config.toml
n_layer = 9
n_head = 5
norm_eps = 1e-06
rope_base = 311000.0
init = "uniform"
optimizer = "adam_atan2"
lr = 0.00108
beta1 = 0.9
weight_decay = 0.12
warmup_steps = 573
decay_shape = "sqrt"
seq_len = 1024
dataset = "wikipedia_en"
Each number is 500 + 50 x the weight over its row's rms, rounded and kept within 0 to 999. Layers, rows and columns count from 0. Numbers have three digits each. The size before them is the row's rms in percent of the matrix's.

# down: layer 3 MLP down (transposed), 1280x320, rms 0.0544, rows 337-383, columns 64-127
# up: layer 3 MLP up, 1280x320, rms 0.0638, rows 338-383, columns 64-127
down337 092:427437569437503568526551510492558512442471504616458445469533381517435461535520600409476479551432468497554528488488551406462500574500511526536436576457535509503513473464380413495480551495473584
up338 091:446537485513524456517517507492512377544497522500462381465469488585445478494531367374602481497425442524476469477445570513464483477483528556512479422492483461499481465584571450535462379389480470
down338 094:528568502514562487492508500399494515490471452493554474419483500528448547528551541555593461526521446498506432475542462503505547509503537537516448476510556450580483550468592456549511417469567523
up339 104:530395410429542464547484466526502422479626472571451394513465519532380457453495568531564554483521452560479442536452529535509502461510529554451563525518461493488437547527446549591551485537522496
down339 104:453501503504577451481422547461496522479478400465517497442546471486460449480510462515473502548613500442541544488523442425560463614510507523553439517480510525576378443474489457431543404572483532
up340 102:511483543390458400541497505514489398562526489475588460505478463433546535339526568476461455546504511545472540502526484384449530522405531447451399458508545396587464457482463447530495524554556504
down340 099:461429520488483550548436576499570497450485482466552504527428471485445509540551465520560428463414410590460510489467597473447523486554553518562511557361506537482572557565459558543507424513470495
up341 087:480492500535534481613589514455502509538468471520517567381494568523487559509449439526554543475490401473482463560454550573579575524533543555449495553463518504469612417360455414487533552438481484
down341 087:489511418538559563472511546470566412465519521465353515554426506548481455520499573461547450442503596452481528482530558465526650437425491540448550452385462527518380578547462414597472478528357496
up342 121:433353483397486404496432503488554483515449470440556448514507508529536377478449523453494509428381482513412543620478528471543601581550479399483445419562523519517416475541485508509453448534458523
down342 113:415509494462505460471468539547473463537498503480439405551499515479560561465465518457583517451477499526386475563507507563485553450477418417460491517512545430503420524541487491392453516650496547
up343 100:429594479518485522515540476578463547537459468427509475491442545468475585596498513513533464452442451550474483475444510473481487560449608521566483546543582576530496512511557380559440558373465579
down343 100:523510519468502426597485525446516465481506493542518532383502554502511501466443502455419504524562542531381495514481436473524431542487528429525504511573368523571457421479448419504450481449471409
up344 098:482410506461527533435522486504495506391541587449502525539411460561536514530521572513550578461425461572515498534486457461454490536482547454526466395536455505522523485527414484493446386476573473
down344 098:454534440475545513491585444439570507501546497466468512517467567509438448466625477549545475553492402522414458467529510526501429451517514434584537420466418499536504560588506464511544543508522468
up345 096:490478447420428560577502535594525439571589550522583506388550491450362501483591536475474574509461522502522523473463418484484582461507443417562546516541474457450463451566454533564455464509484495
down345 097:430476590509499521551453448500414619481420419479494457496478505596556534512521455522476418498485546482512506518444539517523473578433465595397500464529556499468384492540508529464441462509456537
up346 105:498547411500488483442567496552656498455490524500431427523513484484477429522565420473498490511515494547544571466499444503506472601484513515511594508430440504562392462510485495539494557511554484
down346 106:506518536437532380484494502488455448462434460547501572524534515482602534499525578516561507613496498512457509509442471530453551412452371499540501485487543459521439541458476445491452556621423552
up347 100:536434518518515521456431514500466475410538560541415495420552409611388492414499628573409559422382511547510462504551480480493581548481479417474570404502518398526361580542529573519471465477536553
down347 097:504510528516561543557554514486458552439504503472535481507462579490524528428634461487507401428466587519545558510527465516531490513562506468429571481578509396394530433500487610447579535530485436
up348 125:528569444457523521595525614577478446498478529536408491503499494442521494428554519436536495478390480639483618485507506595548485517518572580440436546475562526511510520542517440529435491439546600
down348 117:393609524501545600508464559538476517554550513531456474404504490437463464476577463515556475511477481555418539494487494486619497548515524508463479566459493514438495591608556496446500579481509483
up349 105:533531513511538394596385534509492474503523551385565528500464526501544426475554548493540560350465587435456488499484502511486595417444497566498491447506599492476561505569476546514479428493522588
down349 102:609509573471517534542504445367441560532502547463511511483447485505490475484502535420511454556507573397403554520577561473544445425527417504519505455526509466538491507512449510458529453578527513
up350 094:521568489518522437519602506474533567504497469481518510572514507566582451456524524507541516458523567511476509518558473572531436471520559496504380513512477412605535519498521452464565571442518501
down350 089:498480596410553570518406488400534514418464467465499438435521554475587560456505505420472419537517485459498511515545497529480458538497551572481488414527564481488448505520431453453526443426489516
up351 108:453508451462445487489428649590550423491611515473582455516529475466460558434478459472504545535486542440477508531449499468519473517423485471548374523427540465444517545420574439516500540462445537
down351 110:427528510547406416439450531554502478532501481590531423463581480483561526438467549559573459568595513442412511530498527467549359525497448495532465489508515427453490435590421458455472576526491539
up352 098:479473547556480515519458549528499474524614529551440430546520447431377523457525579579539531515557421448439469453509493416590591379505475501520561514553385435541524510596473472466433471535491532
down352 094:421537523405537482475426483405439529477495458467485456478484549525551494537443498433517397469474514566503519541491521556493541544412459588426464500508543570432454549474528469451396484467557550
up353 095:502506538516504448545500564514515463483507522462481496517439554518499439568596598575595488498521552528471522438526420535542521498511480450545535521472476543536469433539470599520497407494511574
down353 100:525557460504410421536519585448541485571526434506501480541542563574493470483457503580446477608537514490463535497468550492551524488615540454593487578488486536533430575511525567482481469487519461
up354 089:577520434491450577505615522513584416452552532437412460488469486579473519500565502511468576481491502564541536452545502573423572439444534491539594589515498483486504472503482519414448414475470477
down354 092:499485503379549546394397435475563454436524546484509547445435519588473517486506450549468531538454429500454445492487517427432506478491468444480535428419461427556537511541486514518452437475543518
up355 130:575517454474495564507496510523529471535500476530557517532366515512477490479436476493494533556480499520408527501449418521431523518517467513438513474525419514476485633556584617517393483495491538
down355 112:570561501563488535478498451427505488488404501457597455562519574606592463496481491414522404440506509541506493498523496517543553551535440474493529539470473537517499578435538504475435461530539565
up356 102:483449442473466490452448434553489544540465548410458425477457491543476569516409476459518513515415551532462576427460492531612490463450429490421484507452516569403489506523558562453440501531511463
down356 103:492524546575530553500454448486548432508474474515542491499446518502514459522490503515494366540551465580416536577558629531528443480506523466525379551563477512510518497497635626425472529523417491
up357 098:571468485434471497442524516473517486449512481569402541537415521549483425458465409562580512587491485491492510518530540462503402493416465474482473444497582496488481523540568483578494436436557476
down357 098:473485470518555583568575471469515414502547398466503580534496578466455523492552490430533495543585548472451546425552505449496500445473430420586530467589449454532470495426509496498556412494514452
up358 089:552535457525434512565477565514540447461527510461592507540448539449541407501489527525568497600480458508502557564522399442534458424563443350567512474410513518453557572537519605490451512458494546
down358 093:482541489450555523550473468462520478495484540496630539491547465409503502550497577521428440494575563411529474456473419480455532456604393413486461447505512548427535489512527574592457468512523483
up359 083:532554616473493523474522588518550536477338529551550520554479476487550495393406454431463483527467523590467580487565510416472477486476525510446517493509627465492551574451547497443505621473477594
down359 088:485490533513535434484484549478492514566465498440411527572553526515500521483499459550486492583484500495431538523620553397492446437438579503529546536453505495515538566568469530511510517379479501
up360 107:502437489577518506526508470511563421528382515528444441566405558424460493412449427443484544521489457499486449569480464519386525448514488556522459452516551466543471521519545494485496554505436505
down360 109:469427528588539592514388434484537468553501475503507462453562588486456432440541558515607448481549528486569426468433495558473459461556487535520499431456452409460547556482475547561435394593449405
up361 093:556484471530489564498407474506474529537470471567550586541587470494583511527474477500440541543532450493530564458451383554548448466454562610507494498598547471533492468397553460479491539446507495
down361 093:455494594420574503419468514438415588473524486477451501526483438545510490568498516450529418501519528543416519558524555505479467485471387540439474467453501503513394447613464522533407456444557507
up362 088:568536436466460551512562496477512502422505448536533532529546511383417526493563448534566513417446520565550442534474490618475493588563583387449478481543504481482582502561423491447571530495478525
down362 090:541460590547462466471428447448533554445470453537547476513448539526552554464452465480482500463484463580517414548504415414545522551440491505467448541503450457511523374507447558582514451506529636
up363 100:522502535563501475508455544511491547485530509499434374542594462486410558488544479465475551459489448464519535519523607506444507525520474399418480492464535524505433566628420476412479510475588518
down363 100:520550448470501483464444483444531495361566489539434467564499444520491565600504537598375435493524411525431492559544447522508570547520504483571493556487566548547561514507527510547515471466506458
up364 096:427404529463368464518523513506506497491471468420520556473527474476586502421448520491452542556433416447478498462442360583518490508510437539395384505531491459555410504441436452505498491501504511
down364 098:494503449528562549473421522428564580459420372480524559387511536532555582556592456475478484551521588545559524451406440594533460589453517544443462577468452429436476554602564504484493551475433470
up365 100:483543473426467468596523526522535489454511522460515478447623463529495532498484438522469539532457468513574525439443563461465561389529499414509497539431514466407441492602547434493498439360496630
down365 102:499560526504496510510552417416474508592585490523490508400470498440539588576454439432531417514514507465479455408468548515523477429605486443532496445524499524441483468531510508392547496478438593
up366 103:470404474507464475397603525494440567458493587527456485623490447449412564490449480461479529510503553494516541532494516409631555471503513443511539470473583509546535446611523553465547439452479560
down366 106:459496507466406576469529514461393542523444512483471536484555498477498489488587554493562490520531509534484532453570597389511513467559432528591536592455482529417498458502479473507491535535467490
up367 115:549462501530435520453533519491567525392569618554390416487398542451464404549439397555578553530483481593498487631511507549534443565574462572586502443456393487506481505477465544556516485457569465
down367 109:424472472621484610527501448503532519424446451523513588574434566534536462483497559509473527499559475465501501459513544594504436512626497509517519565442541489432452433453450483445500555481527534
up368 100:487548511496454522571497476607485485537487513435461483466407380506569506550414403549602501510487422588548561489493439536469540442524461567498486501513524534517535453450492481543486503471602530
down368 100:557512474550534472511514477507463440551500474486532476449466496418496538568533439401595458517472461521497561445512506486527514470497507529440513493508518529486601439445523535489516535443575562
up369 090:502449472522504440518463533551523532483528533409542435545443464472469523457391581617449570475476454537458540520544459541511528476432435544424531548445548530540505538518431611468457443498539452
down369 089:461491481489433562588501512487490440517404420550438502491469554498533520431496603479400515600471518400511500469454475536605512447465450542559562536511471525519392528536539494487416524472433502
up370 115:452520495488524514483586520499508469458486594410508523484540471479517489566578551459468521489438490521459455529527605460612567434524529439424494381580478458457437482519484546509367508470587465
down370 113:506591490445529464481519390405494522463556472462517555487500516514499450541543472463442419515444538421509427493550538451532452475625432381527603424535500438408518548570444496489491462476495414
up371 088:540571499482488530549557469555549440558534555440486476473488523524552476545608417619519514421491534581477398492421463608423467552496580453512480494475520473492533484599503460497525486411490501
down371 091:465418469505510476448415438491505507514415458525513523411529578520495501466499529399538412496544536426592505469493504544503498510563561435475488460449410542445503481550458456451552538505515540
up372 091:573483505511448498461443499522562483472562518490490593528581462555454471513464389411514506452503520506492514516526572604444550470558548620547502519432392431515459551397494572475541397476591526
down372 092:470543580393506511457493529552436547480587507434525549519480472544486558500543481522495460481479486635459578442549546435498440527499531512508453527501484555531477503604489451384601524441469564
up373 101:511451497453476438439523499527507501572491467599530530485534563571484480481543477489579484481495482475546510474412458518486536505488394502499475509544420519488477467509529470491521507504496525
down373 103:535492516417579390396508484477543488479544499483463423541500602530557512522535527529541347490539461475433470481477430478371488504442507444448535528473505573573523489416557516525510404469549540
up374 114:418495478470462494527526502533580463521499545488499451516513454543518416372416511564538532420454584565515470520459508477423511437460410537524491519537566441506473457526472417531500574527514528
down374 111:539521519463529510472444466366573516469432446541509560503586478603488555498489488476531391485510542517526471578533547523548473489538511477465519473455541491429420513481508463446518506540464608
up375 098:482418491433482534580468505501463532464492526449485421477495480506484509443406499565507482552502531474492517508491422519495556585560558448455496548489559501473392550466478470600370556513544500
down375 099:541449483487532497517560473448508524597499475540496530512562462435530475482475549523511471480475468472504458538426521442550498444506474535387603480468479440502533425492458514425596534513524507
up376 093:502501542544452464474484563585610572468477479457480419595386463491523534500466513580516576443461520420487440457401516515571598500384518548503496395388464476515486428454477481555472431472447532
down376 093:526504487515443472567452500471420469415372462552508503469545567507492464523478531537493481469528498495469539472444535441493416569472527451447528489440367513516447467535480474540518452489525512
up377 103:481421539486485539515542531520550526516525528555380392536434422565460468466431519479582514485503494532502464500532540472624425537495493528488455424498455394572441490423521543479510549542588523
down377 102:509609469439521500555447523460445516555505507511486487408550492446419586534522461459572489464531517506531495423451463431560468544494470515528564593479507524468528580440584495454523555556678484
up378 093:513549513439535534567445527510528509551547489501533519499528452398414499518459503459507559463564490480504498517518430457535526446481448431498473468567438581494502471538488404480460440511449511
down378 093:486583460534471551413496483434535535594575445520486482427486454470519570519468466407476435473503427501515436482476383504451585471514539516585588544502488499427533568476525501424423562538448558
up379 109:526554484518441476550496510604497497474583465461585530480422507506505575516456435522496489599479416479515516463488364465398503470500453646346564470508527507453532464484533449448475561401521554
down379 112:564554513477534468341497512456414408549598481483526422511492465438452544510549495476651446507503484455485449458530521490506546463563557436465509467471479438510574486521543431457483542449511477
up380 104:383509442474524501512551495529543489466472448545521498478485580449393464525536550462480574517430484559533507488558462459545516460533495503536415474564524466439452518486431533503556423485465534
down380 105:482488444533481507502500544498444491497570514451456591463482566497508507526565472433605543546508476525457519408583540421510461529515493517535535507516332444470482508470538468574444552482519453
up381 080:521503537552456388571544569504485456387507529499541519490494541480553635507467517522539486513472480557576501494475540504464489483510465495473493524417457487548555432403522520512501499499460497
down381 083:524518535382496551504527514465446466510601495521412462408578468437424536519503487531511480457430474435512469511538496467492572545587462434470497529568532483374460505594491508402469486499398493
up382 104:475558516383486423536521500467495553506531584588372618505445453505526468551456524498465513558469467536576549601588462586497479525542439567473567529578390468578433527516495550477480499550575551
down382 106:385503515502492481572466495578529608506485508536454555509532427557519479563496563480434433504533463519575448456428445441571405600491525535447450555539498536422420463413490535566522517585508432
up383 094:494507514444442425472541615531470584487580468491480570513569467479430450501445566554542577564529532471483552581485453521563494489484488547508495483489473410552569512494523516455518557389503529
down383 092:542530479569533441522511574462528516544494477530538445487544528443505493555525544498479536527565512525420575535438489424535523508460505477590500538608543440559510508409492535477520520501609533